python train.py --n_layer=12 --d_model=160 --n_head=5 --head_dim=32 --activation="squared_relu" --attn_scale=0.177 --init="trunc" --init_std_down=0.0 --decay_fraction=0.716 --decay_shape="exp" --dataset="wikipedia_en"
Each number is 200 + 30 x the weight over its row's rms, rounded and kept within 0 to 999. Layers, rows and columns count from 0. The size before them is the row's rms in percent of the matrix's.

# layer 6 attention output (transposed), 160x160, rms 0.188, rows 80-88, columns 0-79
096,169,221,205,195,221,194,241,190,194,187,211,206,199,196,223,132,196,242,236,202,240,196,255,214,217,236,198,182,216,267,246,194,187,183,190,190,181,133,189,236,141,249,229,170,214,218,224,225,168,146,200,231,160,127,225,143,197,166,244,176,199,182,205,166,217,203,227,218,181,177,175,220,156,149,211,249,183,204,255,197
115,241,155,165,168,161,233,274,218,163,204,189,197,211,259,221,118,240,218,193,254,169,231,223,232,192,236,188,178,206,206,222,230,175,213,190,218,208,189,175,227,223,235,207,197,180,206,215,203,217,175,191,194,160,167,219,178,201,195,224,163,230,222,179,205,179,179,148,193,215,167,185,223,175,203,241,174,197,171,213,188
092,230,188,182,244,178,166,178,209,199,191,214,156,199,181,210,175,199,199,178,193,160,176,204,160,217,253,164,184,199,156,189,152,168,226,198,218,141,162,204,223,184,233,285,182,228,199,224,193,285,242,245,276,164,166,166,209,198,239,158,181,236,127,224,184,190,169,229,173,215,177,216,174,184,236,169,202,161,177,159,152
116,185,212,172,252,176,165,180,178,167,200,196,200,253,211,218,133,239,229,198,243,206,158,250,194,179,251,207,195,203,193,228,232,215,195,170,187,209,189,251,211,211,193,167,190,221,249,216,204,192,192,210,201,215,204,241,124,225,222,205,183,190,196,199,247,190,205,242,176,232,188,210,157,122,211,225,252,162,171,222,253
086,234,192,225,186,185,149,227,221,172,196,225,207,233,217,240,212,202,193,176,171,210,191,217,165,164,174,205,195,151,176,191,224,207,168,179,234,168,172,178,207,164,212,200,197,169,188,211,225,249,173,208,233,182,152,192,191,150,219,207,124,159,201,215,175,229,216,185,276,188,209,181,207,218,225,169,157,193,213,191,145
103,171,187,205,180,204,187,194,217,261,244,238,207,222,207,204,180,201,185,192,248,232,189,217,217,179,214,189,201,186,155,219,169,269,189,190,173,189,162,215,240,168,181,243,186,199,160,204,204,233,223,238,191,171,165,178,211,188,204,192,227,186,205,237,157,203,205,147,173,193,236,214,220,214,215,184,214,189,199,172,175
098,192,173,230,224,198,187,135,207,169,139,206,277,188,231,153,199,232,204,174,230,128,200,178,213,210,177,258,228,209,175,177,234,246,182,164,253,226,173,252,250,224,156,190,281,247,212,182,203,196,220,224,212,227,231,182,164,201,199,146,233,195,219,194,193,149,183,186,165,226,227,231,121,198,247,225,157,180,167,195,240
088,215,221,226,142,207,206,248,202,205,221,160,187,229,203,210,189,207,194,220,181,233,214,247,196,195,191,173,145,206,232,209,197,209,233,220,316,200,195,158,167,196,242,204,198,151,157,201,194,232,164,194,268,228,171,201,200,164,222,180,152,193,193,180,179,260,179,181,214,205,130,173,247,219,186,213,251,218,163,223,222
101,149,186,230,211,247,215,195,221,253,169,219,212,138,193,154,228,228,211,232,185,149,164,254,243,161,233,204,166,240,189,257,208,187,203,202,208,190,172,212,226,192,227,222,190,183,230,187,175,234,250,219,174,201,257,187,158,280,210,205,181,225,207,186,188,196,204,202,189,228,192,202,173,160,200,166,208,139,135,208,259
# layer 6 attention value, 160x160, rms 0.175, rows 81-88, columns 0-79
087,197,229,193,180,255,178,218,225,195,206,229,199,218,186,246,180,260,155,186,195,202,201,180,177,198,199,195,246,254,216,176,201,190,169,113,204,173,174,242,216,201,201,177,157,218,210,208,198,174,188,194,171,207,185,227,176,265,221,193,254,225,197,178,209,188,197,201,193,191,191,258,212,256,184,175,185,211,161,164,209
088,224,213,209,171,159,197,210,150,191,212,189,233,140,200,175,211,227,160,185,171,219,201,150,193,215,156,216,224,239,226,230,239,212,113,119,213,227,177,190,217,214,200,131,198,176,196,220,191,193,202,157,176,224,228,228,166,267,184,246,254,167,225,181,208,164,237,219,240,198,163,251,198,222,242,212,200,250,190,199,214
089,217,207,180,212,173,173,197,170,245,205,219,212,150,160,294,229,258,213,206,235,181,216,161,207,211,215,230,251,184,195,207,220,200,204,184,224,227,171,150,219,171,230,212,197,183,205,175,215,224,212,153,185,210,243,188,157,258,216,183,228,188,191,142,250,163,226,202,203,148,203,265,184,219,191,151,199,221,183,129,202
073,178,226,202,168,236,222,193,216,198,176,191,221,179,264,213,187,183,201,213,159,199,193,202,201,226,217,193,169,189,188,210,136,214,172,208,204,197,214,196,173,257,194,220,130,229,174,214,176,156,213,184,179,210,203,201,237,243,191,195,212,222,252,204,215,254,165,214,199,209,222,180,253,183,189,254,181,225,178,241,162
087,190,211,207,224,198,231,197,210,152,202,183,209,199,248,182,225,168,175,207,168,213,204,170,213,219,171,196,179,272,198,201,158,240,217,220,195,234,190,165,184,265,192,223,180,236,196,193,201,201,212,130,188,206,202,218,220,195,179,207,159,175,218,195,188,196,186,221,178,210,209,182,214,171,249,221,216,210,203,232,197
077,180,210,246,200,165,200,196,209,243,232,196,171,167,217,214,211,213,209,220,231,183,197,252,217,211,151,205,188,197,217,197,155,180,208,222,201,196,208,173,193,187,241,197,207,187,214,244,204,217,175,154,227,170,184,235,181,216,226,193,203,249,158,70,158,176,178,212,220,195,222,168,248,182,203,210,191,203,179,182,229
083,210,230,189,216,217,218,206,225,193,208,225,188,270,213,207,182,158,213,204,157,210,182,222,188,211,152,202,168,266,185,221,152,193,159,187,201,165,164,240,200,215,173,205,190,266,237,163,225,166,207,226,163,208,213,219,215,206,216,165,235,166,215,245,219,269,183,208,175,227,234,188,221,255,160,153,219,197,212,195,159
079,170,178,181,181,215,183,189,183,218,214,206,231,174,182,296,159,237,235,262,159,196,192,202,213,261,150,222,261,164,213,206,214,210,207,181,194,210,239,210,201,184,212,164,196,177,196,196,173,194,162,196,205,203,199,254,183,177,188,224,204,123,150,161,218,150,195,172,189,223,163,199,183,173,190,249,260,252,208,143,189